Part of a small language model's weights: MLP 1344 GeGLU, vocabulary 8192.
Each number is 500 + 50 x the weight over its row's rms, rounded and kept within 0 to 999. Layers, rows and columns count from 0. Numbers have three digits each. The size before them is the row's rms in percent of the matrix's.

# layer 6 MLP up, 1344x512, rms 0.0402, rows 173-244, columns 128-191
106:506498531453409563523529492540485562469495511430550552438475453496518435455498515514542560433541504535591498434542447646516498578394521625467555390510506539486579483584445561486539481450532551
101:451493490496485547448581505396452521478532553515486506553392557537529458498401455543500558499513496488467522574504489470478464497560487552402438523591573544494500610534522535499497405574538464
099:433571456542493494454531523549442479463486554485450509512511517505516529574550428596563517539451459572503464425439518482541476521476515526573513535573467482446443556485502495506441483514461572
101:469536539614444463516476457529566552391480458496636508499461393468492544571478498570563546458452606467513536437506574483482488426531469451472520442503565504548496455451532536434454461525590510
122:538451548601544446406392554434543457478548525493521467510414531515509565488507512435520551422594496526437438447489475529500423439446583447490375591509491435525505567470538414478559424593481460
094:518581488432591473592506469595362461498481570452433512558475543533511529482470605380526451474545532392467555581439532504478502521466519536436455545454473431496491559508349485487532525468474430
095:628556442544446542462567516499526603479484455482512509585623565508461562455463580534498514551512567381462478478513551463467539563481482437460507482539403563423490412530356464560507447524567532
103:455474513480420475489563402531449423583483561466505534420533406443555493569504443528458411532434527451522578545477521624487480515454435540537567518397606462543518515458530531505457395507544477
094:521529458474570514602536500467496524571456539513401471499470615575528469585541472521540474404552494489467498547426508535477471426563475563521561428451607461559446472582501446552477536507486536
098:501587496492452602498588452526479485479495580553483483511443472491514520574475536611513455531482485567533548482548469550495432451459490475570531502551528461525563549485513584513425545410543437
092:380522510554477600524619489470444477441462542484494477555426532450529430593407554435485536513544524480418485506559453500524595503450455509452486562532564475446403442576395550515558478481457491
096:573495447486438469523486572455518487584491592506505535507453468473513485405448486459465529499467602504504600477586553549434581528519564594536483436466504530483439471481550508574498506512538479
092:511402493583519566371407423502462490537536526507489496444553472556614522516480433571481453404489511447500445558509457593594521536551480527487530542585525576571632531481487475340503462451471505
106:410476553439548438488497571519377458503410616451520628505493432497518525491461473548577495469512494512551519503653432563484508635512398479495470440460518484408463556493544568526495526452471474
100:505601523461417470521541464490542510405490568478479534499464455471502518430489554437452479538562452609537407502511494348504520539465599521507547575440449494435537527509469388548524513540530458
107:504522569442484435494466487463537433524481508535537592524540492552465421576490524489431528515491545524501494606468587497541494598580560561521571591494565568494544514494409474433490519522534488
100:502438510545543622523520509454490505535484476464483524558521495458491460610538521541552559495587519427501533546507459521498516451555451541340574495578460561441525506455417542494517489439519428
104:510513574513519542421482561528561597431470530510417504469477476498452615478487551463405403501465459505549394480474571555498519497600507513537481452531480537531422390555521526457437512494441470
102:543455507445535459457515528556455543530512455479476528550522526518620535483458437404511527505558482565521465503421427523520489435494564574369576455479454442517529539549498436402577544477369590
111:474586485454511475479538509517506544468520443442534534498514475386555531487564509529557501548529463536528480548517518561468441544545478501527469480477572418559419498518528433540401509529503535
105:510469483461450519550443417479441554454499559465459530537518555484541503561341488524433490497479456520584474412612474550498473507506535515466528484534476381482440521526498510498532533483528562
107:530529556547500478495507497610358575424504434560477537520536475554446503455529524552557528566582587520582372483497589499554434462532572525526443463599470497534487436480475477525457538559446514
099:519408441451508542445457456546474570457469538513525516501536478497497539410538457457462575502446574480566430499500525580499511476487594480603491530510549492503557566472431478557572573547581467
097:522390471507461464572501472480593499477428435530445502568466475397515413542519436538418496504436455555529550504495515474527610449495463516475543564499487531531484500522513536460547477456509552
103:491597410563519460588548513476440562431572538421505478526572421560529460537494514429535605571539525524456532530565457509506478465462393530577527535436441581457554422496468465406476383405434490
104:500458434507518589443553530501573423483503414515464532506476446468536455468559522449487528615462506554476418529489409454502495473620535497513535485494518557438474541492584458542462475444527514
099:543552472516607490486488530436531566579476426483491488545474451504446406387537459525426489488449503513477483505520530557460557459521537455515491499471442523562423364469514478443495516516482515
097:495526495479568520540472567521446469542537537564543438391463497556394527439517548450477437559390550471436551581512435406545495469436428585510497470483481486546515417470558504579483528519476535
102:474562536541532527535569594495388450534610557529594472513495544507526499605467421470475365570562485446524494493464541483565554420556552448565532466559498492595586576477507462547477456492480530
098:562430526462498550547470549452550592468468535546485545410568475409503525525496559510476486452546505402525490550525428593551422447458488441469468581478544459481475482433517548483509483513454517
098:496418535512582536546453513449538479511542535509555543524524468477476510409517507477394449526491510470486510477491448529427497451536483549490507529466496486441604569453507500464439505512541506
095:436456560538521475480527374509566496543531577377544531520465552614440508432482448459425459463484495461487431434442451517652487460513505509495451486455497563451409532446455528530467531508504493
104:424432481563527478495441559497521494427549483428457592517439497420432522489299545422496402439466424520529424539471463465602517529411542506507500555484435416493539562448488523507575495433507485
096:487500565514449479523464567437480559506509489501486480451452502553524593510513527565516510515442526590553571429361525466558544415451466524525455504464434505481527388558482517590512511566565545
091:472460476513479454520549452513547477519459476401607524466473535581593496467533506546548541597540557466506510511510572538460486451472527479502471600503501500449483426474583499484434490436484414
101:435520525476506468508447481539525481444604580572470439399575553442525609465402599488518575514458553450473515463510526469392586443495504498528484594416583494486569548434485459447462465582483546
105:452466519420487445435395530579494547565542441467467617566503627569497498503484478448482446555538386488583545500368523450480492453498569465523531430497543541402488538525531488529460461523508499
105:481469463489474376459574490406493485452527499555526506547487485452442502517499480469549533479435523536525464579568422490501426444605535434622538477461534537580408443483458525520529525520489522
095:426483435459503485567509578510522627487567407468539538540426462529593505572501449522429517518476504541487520476566556506617471504523503472529520559404414553461514515521531474517422507501474435
098:473568487485526516483517494543515549461485508502465556507479430461479524514486518416495549421538588452415544440516451530545554449441442484476462396537506451544540509540504570575473526465567424
108:485481507606543561487463431550535555425520559527524556432459585527480575469432472430506527441546453479485505521448589467623540491553452602511521515553461549478424476450488570546548548569528455
097:434503601436460474479509537503525541434405460477477532591503474468420444547618483504536445516443529614502509482539505482540571469473458457481505384589540497506475510396513482487564414499475543
094:524545497496468419476474518550495530582534559476513523466542452474507512539456392555547439561654494613500492480417583440529468506538644544594551404554501515462593514491477404600464438398496421
102:465460493577424442536430444551457548581455537395541486454395489440436591529420474462509507473484505508514527515470545451502512500539486522539427486497442611482430527584523563420578447558453453
090:452494436525480497386610571418500521642530441497441551514441586597466499465553431629514430493540463483502483591348545427493446503533544480457554501495525542515505497574479462511473464578523478
108:430453484421378476428519483525461474429448578464515448459560607460485540503533555463488397533567550545505500549536482534476557528590535401520524543426498495434506450461530480486480523521541493
103:536568492422602457499471536519414548440480542501451436569584497523458574466516575517513490497549432460436521452472467453475524392497517596516506529536514413560492505492492441513554459448577501
106:577510537438659554494596442476529551516501444486539502447584487507481503492569489509421529505571523519458453476532401457549547532484499533498489582514519627489502443398577508517460416461480485
106:367488496456497460533441561542510482555555536457624549494478512462464519554525511454564426533502557530437422550463581459455544512379531425542569460449524533460534446517466519524484464497523572
107:542606555523390515480461559537431492572468537505484401429418567517471526419471506506537549487517562460474492479477463536433549448554533497362536563540448464502457562475454534494482563574546447
102:571517456431489462524552472462581522531455560514460529499505521564515503431517474544401475482428524583474432487529491510420364481486484447522431503501435504446504432483396484430549522445539476
103:442504593469535533439457477460586557412561511466437557497509559454508582552467581472494480479487383511561368483573482455512425510520478534549473589408509489449456421559520489475507506472544541
097:504425509597511432438517507557412491494479506559466512529529478585522515540588449506569460609566517496487487536569556585509513512478612543485526502466470407469599502450533450593514508492468511
100:537506422534447524558520663567461547504463489495511489428525449485425575461475488595401409480514542508465501463518407569554525453552544415490482411514593505622479499471428534552472414491558496
105:516558507554497568571471437473498566497529534471487526574570522430410568508609550552481481497466499458488522528478437436469543441474463549545503594529489527422477536570460457405523464503531429
101:491490431502498479583464481456482541527580506511594471460479436503429468431452417405543536454517568580420510498536493525450444489494472394555488487600520502494571421518495540569477482560503476
100:524503535534472429537488514492551505469506521461529440491550571458497526524522556484490469488453546514441468475507580467505503470490480524542492519437455566573380423535507551447606502498542465
101:612589478483495630493475531473561548452527474489456463515454447501462500450463470460613536515515494537491546537483513428556588492511416546476516458518519476496565530442441536402444493486517611
107:490464524532457527602450528443534468502534452512490567416501444509530506488484467474502616515453515595507481496467529554556449584502538539592466531571554540417533572607493434511490492447446442
103:573495450509397500474565481434512416492495490503483415547527537485532509559584441514515408488438489467555515411598377496536575502392487505570530407482540430532517574473438461498497432550508510
104:562518524447514500503521498423656535550413575508449558569488459550572447538516549481555582494442377573541474486577518395465423451507465466463415464529479534563565513433513473539449437504486489
104:480562568504575540527411507418443504418491486439483420489547494493517446575454454617525494498459519581514404543512510510530477535462514661409507476600624517447536531386431485497429431509452471
099:552492454573584494590460534525554452453456571537441481519501477527466429477547535526503458560517549458470501524532481514411519458513501578484546506535457510538376464510520445541365586463554538
093:514420506497496507478463540482465527437527504502491626503591543410502576485419430530591520420426473488451521477433552529575503373539561564495538458535524558462578493591474494511459522503384401
103:533572506529511478494496551548542555496450592547513469481460529495442527494418430370500553522535496562542561533483536578542544408472541445486501583457527478474574447603490487506574607525464553
098:531491480519422604505485478445555499532501431460579552485466508467625486537535450457506485518553515428521490543571447562465483546473523444585487497487508471426390510400526448461524474502523495
107:416523471468533493462498457540591418574553481526542500518390547497513426603558422549544414459495462537494461396490475489529460513572551492414413475456558402467577520554438570525582426467493405
098:548499502445568538453479479432366424459487515474508509482434629473507497486526439479474507451504521402516533593523574527422533532492481489516528537477588472485537481438597471453486493476460531
098:508507494481557555501387466492517595601546483519523492461526506493583575533522402439439497504539538509567584445561413533485492501515510618472487571529590483508561532437476485523470515546441496
105:421534526450497503478499526563568433504551464445521469457493471410399477542536511529482557597450606477525465493571464511461534493507517500498479456506488586538512530452451591438537493595464467
106:438464443477579439433513440515517477481490552476451456472421420451572556441572549499403559466429597485499496545522416473458530488442558482565475536541460413521559489494483482479439559427529459
097:527524496524511427490435497522449534422526572534467444540456552459504500447530519535418453472478526538541420474546453462554496574479525500492516517499421431450494549462490570428546529440473498
# layer 6 MLP down (transposed), 1344x512, rms 0.0228, rows 173-243, columns 128-191
106:512515525497430536490493371584573474583473459453404534500540473494497605522521488586416508421535489539497511488467498420583550507445582539504485465452449540512501511483532539503459576487534384
100:573469498513476471511503617514483389507582506488481462526514392474526479464453618514514581558522520477510438453546565483517474557456595467542594443484513522562455399526563454543550453518537484
101:492423492464480500503589492458489398377487462559483580547529510554468464433480489502417512545523393482441540553474540496424551539544409481597479527516506492504418565365499492468536454504628464
101:475609484526558429365509471494437487481483466531414496477483504592483513473472509438414436454477545570524444459495535459475464539458499425541455500571540535547529487433520475488508522560534541
121:488338447558441368585476486479522515462474554486531513534519547397637501640488456387459505439502530432509545561494508545567550494497447516518504507425478479580537521489531455493442486472495603
098:530448542587567475507617606461535459486517495491434505512497538485470506492504395512523492522550442530503527477597544516532473560385494433506506483459526490522516547480467498554545576542512507
094:513431503432557494445469421511486510556622642519460432454516491544581505488514474461505552373474489430579546500544566623496524393510448544575430562516524485456511507446529455431520520540473414
106:483512486470550472468458481585594574510453490425448550501480472540449479534548554424530468464416513481393542421587427501540570468488526537545527480513438504483523472481511520426423488488549520
099:440481536607381371479547504452535409506479488422574527543514488516567481535472513485591473491402445452433419475590520491514482499573510545531438445592505549591504427385426494533513614526519479
100:475478581387523597615498485506526469513524547475450508532486552524451572498511528529483577519517443519412576458498488489529537554595581464479498442524464573458519408437430468507542446414454538
099:371558558572487471504500571488529487547499547414500563674533527467479547618528491525505519489539464531510520536487591447550550450490436483484441489477547385530559532523471437504538521480573526
102:521437394482545498421428503546504503530500498423439472372616432525466505463575437544579483494560456493542570466456464516557462545546511450464549514426403430514418429485534531509523446495511492
094:542532580516509535554469588528476430524529449495530433578516475531513503458534409517541544582451475488459471450443488464515380433411505493449505477525512506516559487472402488541494462480520458
108:545410469416571518529457511439550594549470494517464519520592501542523575511534497440533436459489543490544579559386531523540570515451483544467641484551482521441574544541476520516477427482542524
101:552595423575545534488493535530531522435566575482452528543594559493547469488511487562575582522513476479564602553579535446432524558468474405572455488561536560490381515472486471519485444426464505
105:442518496541519461461581559464466496454585410546404473469549478598546562517464473539440490448404558519538465490416447520404517583472489521458457505518536521470504530524525552509496515473480485
101:478536516503552505494448513463482573581609505496511513539435496548524462547503562524560547515514438536441489491469470522455444529400484577526459521636548586475491544502409504445487496515502507
102:511616425481548460484474488495524486591553524517550509551588476478558526540561512513454429429583523476436498548570465496443557431451484412458451492438452480467440580580423555511577487534422572
101:444433477519459423434591519481430485467463550580597558525501459479538448483486495374485550444544557483454549510510517560461526496453502485481447480465499536543475428594492434434506540498532476
103:482474411538564506489464513557462533521535468551447462461436434489390438465532438470508473553456529468498512446562516502505432589491618495463512365539508646538459455482422524507604540444588515
102:454578563541441381415601448448578529529510556496518516459564513571530411484577463564501480560500610456450564538515476602525511506450453549509607462558530428532565464471487502516519507523542487
109:494605563433521461537545479480511489520569462496469565476436483528567459486512481489453586468556440492508565515460483468503509459527553450468518514510538471536532568459436504456569397605523507
103:447480478579506493436451550483555473505533451534512461428549592549470616525456567423548522497417513504458414469490551457492452425512523426426404490498449484483567473416459521503560543466483598
095:494552504528540394472485498510408559458564570495485556521547491499501485502472479506530513579562449494437507489477453559511466524480563530428560437504465492584514465558549573425595520478414412
103:565443622525478448438538547478533571389524562453474605539551447393553568439457535503523527442486560507483514429486481450492494476542429470550529560464504471498547507482599445536512453540594425
099:460524540548508481554496519398534544520495595531469510515591573516570496515600425469487524482410413543484496469531330559539405434538521518496434486543437507468491541477466493362528453493532415
100:484492537474451484448492496494507354546439535554479517519445459484502546556454548539512503489481518549442585593460564524532482508574548518487485546472481435496499478529516539504442440420445513
097:438446479502567442534476491439529562469377563588523573512481475438522500545498505528511490442495518563505424523407498476485509407501521497478473519502584492420495490533555495455459450504482531
100:458514426546492451536541462510508512547470523508511434586585497504507406537522540473504489462558511535469490485453408457518447482460528428552502453473555447460485441502486532496526468538614461
094:484504470483505555541507585553484470488520530428462473528453612508477494508484497562519570532501634417540482544545453530476533467466511476569489484582425559457589470502552553532485405495504512
099:469457438528493457538545551493503470427404595504474534441444555510516486489442437481408493514500611450524462496528574558534499505502575506578393509495322555446456474580559509515478563480535420
097:469435512490366459567572576454421542557545571534440452526502492394468532513497474495454537556594513491482493462428399429455511483504465373487469491515607466446460520444533369474643470498513510
101:507504470564688518423558547457551485514466514499600448582512462524520493464437460467463473399505485418495478484593452390540536556547517462479516620521420518515451445577499508540409539502479555
095:586485413523525471524509451541568517632470477427485389455522513496482524467525527485551496507449445549517492473522441544533525606505484402559557439500525462552518536468519621421411490570535465
097:433482561489507519442479444575450449489480492584556424421519467558499466489525450467470521516524447461577489533463535489553536470547473520541495502412385451483540409496498475466414436611560463
102:496579469475436585544513528486447503488519489463573498493538486510499609509541536542491465499450402451514555541515503483528502446460390470545469526461486509525455520526520416538481519436477380
103:396455428503555475551508579578520457531506473464432567419431472479546629373578460522401472494544587524474458524468502523495435538480476488563595497449447482499431502563478548450450570527514450
103:511449477442552500440560565509501450580523498511536401501529482500521474473472461487508502631544498421513529497499542521581581509461444498465494503493459480450426504523513585432449555503503552
097:540525561427511641461522537467410501478519498518479554500464581522456503455455525465484564536521588434505530507505464488496471488511476434574431587493507521568527424563528411499480512511560521
096:461438519531657493478479496388550502578457480466533501469514534485454529430513564561562553582447511548513478560545506512439446528380554611534479543471467482470519491590541520541528478571557560
107:502575481507527450473506513451446495542515496458440504438543481512503395526410553562482532506522388521539490393507542501545538339577485566385483436443463517536575411564508555479514553558440515
094:447501471448486582501563538444508555599489485594589471391585523540506456413367492494421523443456489496540490483511487486510518488514593457460541522575518425594494484467481558484465494484463475
097:406406446500486455522525595367569352480471449475576399540506594485518428455510591562405497463536564517533550541451434502492489493487457566521509495484498474442494531643531480489514509495432461
103:482551462565543505490543423493460451554450492556411564564537559455500534494512533455513479561453486551489433539456472466500507467600453545546514513449429527547441670542442435495461533509535466
094:578492469498590452464446500547481540488427504503527557509553445449544530494372485466505487446528518528523481408507463576527545502492561442449479453523561487534497508523430541462603538492606497
105:512390550498397495438526570536455575519521480466462521515441547486444482500489491491406609493501628543471537488655469491424590553452429575435442462580527490553548480445582456532529554517465528
100:428485389495378450574453513521420482483460366536503498546526539518515541515453520559493505494568550539574550498551569468500439519458472461573471518547478503489489481443478384517451486512394437
099:489502580528582492492414492487521440495604444544464542551473492517507512566497491545499464466561444382510395472574449495488499499508474485455481464493401476452517570552379536529571533465454468
103:477472496501548502485395509483451536531492570395495530516463465587489477385476469475471550549481454464423477504456558521542491569563543544575494386405418463562536455492516496483532533471537448
107:529592465535540550519424524508476459526584479512502483535496501500560487494472481447491445456506420546547497494517477451506424521442498509532411466451536462592461480595503398469574517505505488
100:504455547485545453546452474491463456497440541499581510479493500388488440515516608482499667458519482390505456479516475505529553527477522482460439498640537540415451530509554523428515545489457507
103:565610556522594452481451480521474520360570504475460494540432473421468421554450504503536431384536559391535441468501507447541587456526436505487472389450387552558504436553483496453438565464523450
099:496484458515565511565519483525517540504483515405505526463426551525434508497564510583518485522515399451382494483500484415459393399374421441507488552538509506410452495527500466541482478554566465
101:457410515511612521508459479516505559482335530440438472471517496534506484497451479483501575474493509459531494484477567489504478494482563417630432496517502462485564532495508494526466480525460497
109:449504511398584444459334549527458509479505509549439462405465483533514521423507519465550550543484511466620524499597460535555427526489561448543499504508504546504539500462476530551505498518536460
102:550423491533565608452488454455518555540487509539448437449443477485403487514501522532519481491511532556445539490472472505503502515479552513484612552518578550534415508525518437446442494390420514
102:613516547543431538522516477555481600579455604522495541452440453481428540491508453509506454535495465512446454412479511386442516438479532487561510481474463453498496455444540444486548441443468538
100:538512501577529450546511573469547433614557516441481585535593452383515489468447425449437559493385526432495524433574470495522506462482509410504536598513494469494498446540538549572565536672538576
104:481529392540571417542459487576488492504487486481471508463449444468443547465482479471496492544492488526473551562447535485581566534564458443427522489376488421566435499518533391484453459554538466
104:424492512493640502566458464531475533517447499471403574509477468539474478487507566502469438513492475518479473505428613378505538471517427467533438536528473449470448481559488431531492452505458450
104:548547425586495512504513432436537543486605476529537484488524536466489527483456525446543478599530466425433469498537410540519432409535442505512607499476537464392498470565533568596571509530481500
100:400416366436524616485413534539463451529507463549542418527483501469606460527549519564494478566501537545459544470477477420469528533453507512515411528616461502397564510435532399564398426487500382
098:501478452491526534419526448508490517510457552556474520596547524555455445466456562447547465407476446479530536488517549461494531482556435571495476434519573438438450447422452511465515511396576493
098:465481530534565462587480522494576546543516571562494453439531476425464470543443558558554549544511487423413441487654400391458435487545518484549477525477532407467535569562549463523484492583503466
103:407536543547423554536554519522381514512472454485527517485501485466490533580523565498512427496492483582551550479457415548526507496540581419444573570463568467466510518482469567582403426497504455
100:443499509500467374464533615479601526447598434483469525510474567580511492529493520570511463524550547533459447463475472560484568437402504534557543580566451412477512385467411548519555554516417503
104:514579486498534494504589574512449553522434560566501457554607485486573496464450473450517530484632489554427477398527507437444448542503523428450471543466482481436590492442457374494491574466465414
105:552582519461509446478458460397521537472439424518472595533503510586486608531511474541532431494503522390524482507375551581512555560492495485558465566406510483429527471464473494523499484551548482
101:461506503481501502526485450505490516492447438484493468489454482505491534588508518485492517496629488545470536470472521501431576500492560510545445461561542455529511532530619538407556567441494490
105:456413547437458479525422595571470552406471410487545499511528409475537514529403421551447529483533490584474473511409533585566466480486541466549464501562476530526424456406462476521664581479523486
104:501458595494519499518449465428495424476444437571605462563448511514564474515459552551486525632554568476518576440456583613436539494468555526482449520481493529461464563471366478556438482464475438
# layer 6 MLP gate, 1344x512, rms 0.0388, rows 174-244, columns 128-191
104:444520477472604491523527558511434488392500502554409512432544549441438529483449422416508439471522522553555464383477539515543532439509479450573504505552509596561506545408473506482495495532493514
099:524495489451451471485504578565466497516590521555530535476444506524505489468454523463406480471565568423542480471557450526473441489402480581433495368426560452422466510550535453457559488456535515
102:520464484483479521540472495427551509586420567509565536442552533552531465509521574458590500541505462479544460483422453508537467436578573446489542523477564439498473481541558488494432511472444508
115:464519489479492493514548502586527529459440536536545441495555393605538474507493509528457459462508439464568498549482488525465659535448475538480516542522457529504541550547503474423575520574402545
097:454484499508540526482528507613517472572576501561493512523609487423561496476445552542512569382488538513518527549480595506429433543541535454569488504482575544399579514513541515543563430439518507
094:553490414475408523563567557469343462458494507532487469510433499491479568558572525557496559516490438563415506565455514427471509536476600487380575508532545543474425432510382533518454402449477569
100:442508559507409451443478429498487461475380511531513503504450485459477623476466456483481441451517631423517495447394496498486550452456539533442488486540391434467425489508517578491582465467496495
095:499507473584501501484454553550481446457509420468509530447609438501587402536423496458464492594475562506500503436550501499431474500466427495496487477535434507440553458450464469471557476498475497
093:517431546479538477465520463444505435456460595483422491556493499470566500524473563504502539456560450556525511548419524505558459468565477526539482508459555521518498526477554507438483539546538463
098:460455482686461526442514496479533437549576454472500524498501465415448492506444490535451570464461526574501453487532502461448491477495498506479469546512522581483459533555508596588555470519477475
099:429492501550520455472481504532492533465402471530419451463529524541599491437475505634543439530481525439522579499498567477457602514544652538508438438525574452520456418402467535497479517445456539
091:581497487509533528521506515486435445475506523469594466454477548442549505483551440460358566598616434497480545485498485561544555519521501619443548543436457517418504506564566536434469456365455503
108:504464503443529448433486484470489493442492549482448556575482418469523566539496461425440537541481503451553506550512482530442571519540480485542407566510511485516584441472512526604453502485573530
104:534487537510563475480598477522606481462435506459575473513390467499526429519511420470531552509497543535516603493597402571480445496455544587504561486437407604561626495478475538475524475567547475
108:508544541471443518535527565495503601476509508485499533520468488538503566373418409554440562520586428441520515447466523511424380479501468485485495507482494546559475520541526492476500554457450488
097:476520584526480507451535471522504537527530513360549495471446473528490554581437558540511395583469469494435446510491586495483521415511571557538471443458470412465469534457516467483466461552516445
101:612419539482534540557529569516512533443492504424465528401457477560484515416440553442535500655411545457517452482429371445461549570496521516481577479423502479480506434499579509553486534414407484
102:489510536441396498534453536509561535529507553451506451528447416488412507517519587558459531525476551398507448473584508497464515475452496559418458494449557504412454475582503547591463543579589482
108:510489456472521531556502465508478492449463430545519471538489474502491503458419492525596484445483579530546478478480528582456469561459564571472446570454565522522542522431441532583490467495464388
102:562568477428559477411456447549474538525494422553585548569475469451430500480477471403458412480487474595540503449410422518420527484395452564506527513457514435508514389419486554596509522521521437
103:441495513520458531452544492483521553588542525490466506422460507503465488484510494516488461487487545396582521445420512538514479529496504584502495490452508506437509456485596397538422442470539480
103:529381547542383504472496408504581500491444460504457512550548467555551486508491462547541470491475499479495528450578440577412501516507520497440517542563520537522445475490475402496538425461480480
091:513527446496542495538480488483541471499526463419526563542502465422479456473563425429405460566533467481506564410424529437502471498493461466550517552417599491523483403495495524546454479508506452
104:549493489508483488450480470488521516486457416628516553541428415538533543449552474544469431460460528406507458509509400509430544452559383512477558540515461419535513541553509472467451575527528484
097:473422505575512468492543569537487458527429474547507485516559502469500376449552551553539413446484594486412536465476575396551520449472484431447513541449469458546487539604516387567437489469446559
101:472472504475520492585612531524526516538441540480431444502480490492442527448579431513519566446423471552523549529496573521425511414365503539455511503504534518404481560559465403542598448548535420
103:483544554541532455489520576549544415428448527430492457539547479585519454525473438454494577430448397513450405492408565460500536590539537454472492486505511587478484556505574514487505594491561476
103:580578424461549427473580509564533467513487469609493564522496373511460469560503461480436489524453566499423541421511462506599575585467500585631636449496535526422510463443589528585577486527550471
099:460529541501469422467460527390485448409462487415542408591480527537502572551578453549515530488453545492536472459512565463510533568458437453461420554515487494490485533508585491572548529423485423
101:489459464487498580519609577506521514476447457461483602444559497553574516520448490455531567583526492577483542465446458496494436445357493526474526472510478586443554473466551484501529498445505489
097:519559528527480437488490528503484467524440560499505570539493575535388504449549534476479465482520509506606502507556508534430535582492476495523581485503559489553482445562466486504448445500555459
101:504545490512498489517536459505522494425575519486494437493409500480466500537526550483485520508537553565534548427385509577456537563508453480426535519516457570442442664487530478479531518475451529
099:520563520490499489522499419513462513422524460577500461552455561588504475465497510476495527469453552478480446488552447475541496460541464433508465465547481568466493492445476452482445500504540459
092:505492579458474436510547470460467568483519527506543577487583388471474464515522446438560523512489518552486553524463437524584455471560466565519502460531524409550432494473475606404514416521365518
106:460541506478451593587448513507543487518521441485504421442513490509554598553478423362523404543534507459531475485452573399599485423493443525529480457518426531463381474537544437459500518468471557
104:511544479454520451406480443514510401493574449449528452523486500464521454539540506402497390450458469458528500515559404489601501546520471568476524517515479512464408578425457514535478509503441415
104:498499540468537519542480465444499412458409514386452449527619475492450581492493544431552459484466491442549547505559463536560493506545444449517521543503512515557546562469511482456461408561445560
092:571487441428477519482513528455479572442578383526431494498533514481479497531488466352468598485559645397462579477516475534543484476453467500546526571488537500513505456501532539443518504506402523
097:527455541432474579458464492470406394466575457488477525445525460472573546443403541586464501546568489479507445520471530537531474516566444517444436505447469463556556425434462496515504483459479625
109:445438554543440563544541562467542512482504508489450520506548518446503449393497472500479497511431511422437493580411570468440502449467380445541536504532570577442442546528562427480412495467514501
099:413459568518496496565525627510442543427494477462521509483560534513507439469572454564522485475512448521574578453571509452535447546485375541538469578473572531516489457508512544464462511491569442
095:632602507480479511505481548404512377544431478542510514570505516470590545511491576407423514530533414490499497442544433476466576534406523513482536504540626514481496499406503478561547484484577445
102:499491554534536422482388598506450528473516530461552510496447441426503464548566535479599549577514572481407505508437566496584560478488528523436486411471524483472563506518479576445472521534457446
090:649427475509474447518464462543557444521575477508540522468512473523458480516455505469454507576487618507509537523554530521445519518527537485493501433519585520512480485522511534471571511609516454
104:516483383478612564445437437482578508510490456483446489471604515505609492435556570539484449652472448556453469433574556523506535407446454550502391503506506515488548536488569498489625510469586532
099:602479545575559522543458499459496434469382509488474501414567550558538490521522559455456552584483536550479418565493463459534589567447507565413458492501476505508465448539406517420539523488525525
103:520420489460432582520482450424459529513507509536441572578482487537564540407501572530499548461535532565455427443497487499572443513447531390513516473503528427492554521572489465538504640551508504
105:459511425480437409544504434652535555441516496565486611425618487533564486407553411562522564525571479465455478399534536496506552528527575556462528590487398447506542522443597481542465450475460553
103:395558470505505445530492384373488564514526620457491532587595553494510548478571489521535491409513566487487503535501528536472484518502484445428590544481511507515437477448532516464612553457463544
106:547549497469419496498445546540560531567488478510437481474456479500479551589451480495498522526452494470434494453471570472563488503468560538503514558504474423506469504514472498569552487545452454
102:504530527622506417590450547535530427411527501545531501470527436410547515467554463580510503542560451451637329486533524507430460443448537486482464503475530497463451551482486467588570520488545430
098:522514482467473405490521471544472469554459443459496423472499514432621469451386444510495494532564498425487495446469486415497518540468462483474577499583666504573501502471490536559509491563573559
102:547535475540520512535528564496490450527540448454540527489530428498579485512444526539473584577607455579431491490483489525461592510422419424490588417467494468487459378454395440429453446512487452
106:469419522472478448492441458490538477424486469576582623542475517605484465570460475457387453486550511533506516473494530479533519571576470516534425462433614515438558507389431564515427496428551570
100:477539482481547558427466480511550497434442523416431511405487555518524457517442539539474481414535511547619475512511555520531552569538536518483485631426450562533455563495443476515452570517420532
102:489586428596431487441555446624462436562458454471431517474567565529533512494507450360473417459468586480487517476435554485482519492553525480533557541495513510471389415424513420614579516455475546
102:529442556535436571509458442509406528511481525531438505569515506518480546407541468375458400523527562521514461410540400511430414453474440554567467539474531503533435509524504477506461482466487467
104:534476437476527365545484572424488534540467409472490525459561541482474506399598476555532456451506599546551527530505507533446467496494570494511506539536421441471596561486523422432541584430555471
105:520480564532547566521502598493533394524563509547522484530531551575470449541475536468554482479536518501568531559499454441423473454433480522530535488533543419477463497472477541462618539588463502
102:518465544481534506474479497467535373592506448461449448452562481479519531575427392466495580429454544467462531542414477484407447622496477529482395479547498417521618466435497521409513531530501471
101:619470446468455482537554427482485493440559468476497500444526533540543513496499448465473571520467540549569520505453445590442553481503457508461558553462515446454513488504580369532420564562547454
097:490474488511423455510543581492602590493488493503438502530472500549528553442456536428559502403477601481503458490415544563503539381497524368446499471519571475517512514537433566510490574469524461
096:461542595456408604553462535557459564570618398543497422414561507496522575497495435435434530579489515571533475515521451611500421529573555527385485508498519491586447426486419521528472537504543577
100:531533525506493538446398571496520567498439581537466544496536505460390493510630545433476406492536464526477584494468574495534536467539461499486581506420557485527416437503556502549595524599608444
099:540471481532449481526454564613632468422579477486443570504470614556475484472561488512420545545567479519543443469424502468452581473559518493403543456565429451373408446443463524619515536557569547
104:547505482533499599454565545539535540493560582439508475440525455529563441516485518550473439516490475515508475527561501441449466453425535507590438522532359519502469510508488443437432466516451533
095:415453485475457550498507513488429554432525438521482511443478518404515604451506511534454608496552458552545496511535494520475385561528557523491424555473421529512415478543520550482404516516428458
099:534467481510514510563414537560536473522529498490431513497470565474504451513570451414485471534425588516499506575526428530481498532596559581550449528526450499474565501419460460514553469487445484
105:425496534452418587511527561517536440506535496452573477489463521502519374492493442552553519486481486498435539573576545445422505420475442563579423516556454550438543468555517548539514501554434476
101:466435447515468518542461410535550578468596552473474423410466374405586490486556472487559482504525537475557490483478541468544534485482441474504537579494415533483431481540539444504475505545458527
095:472550478483480450417459530586489442491550413478509565478461395515523482482554466481541436520545529506498555470532518555462572474439543470502520443459565526540574535535473485448522514537435533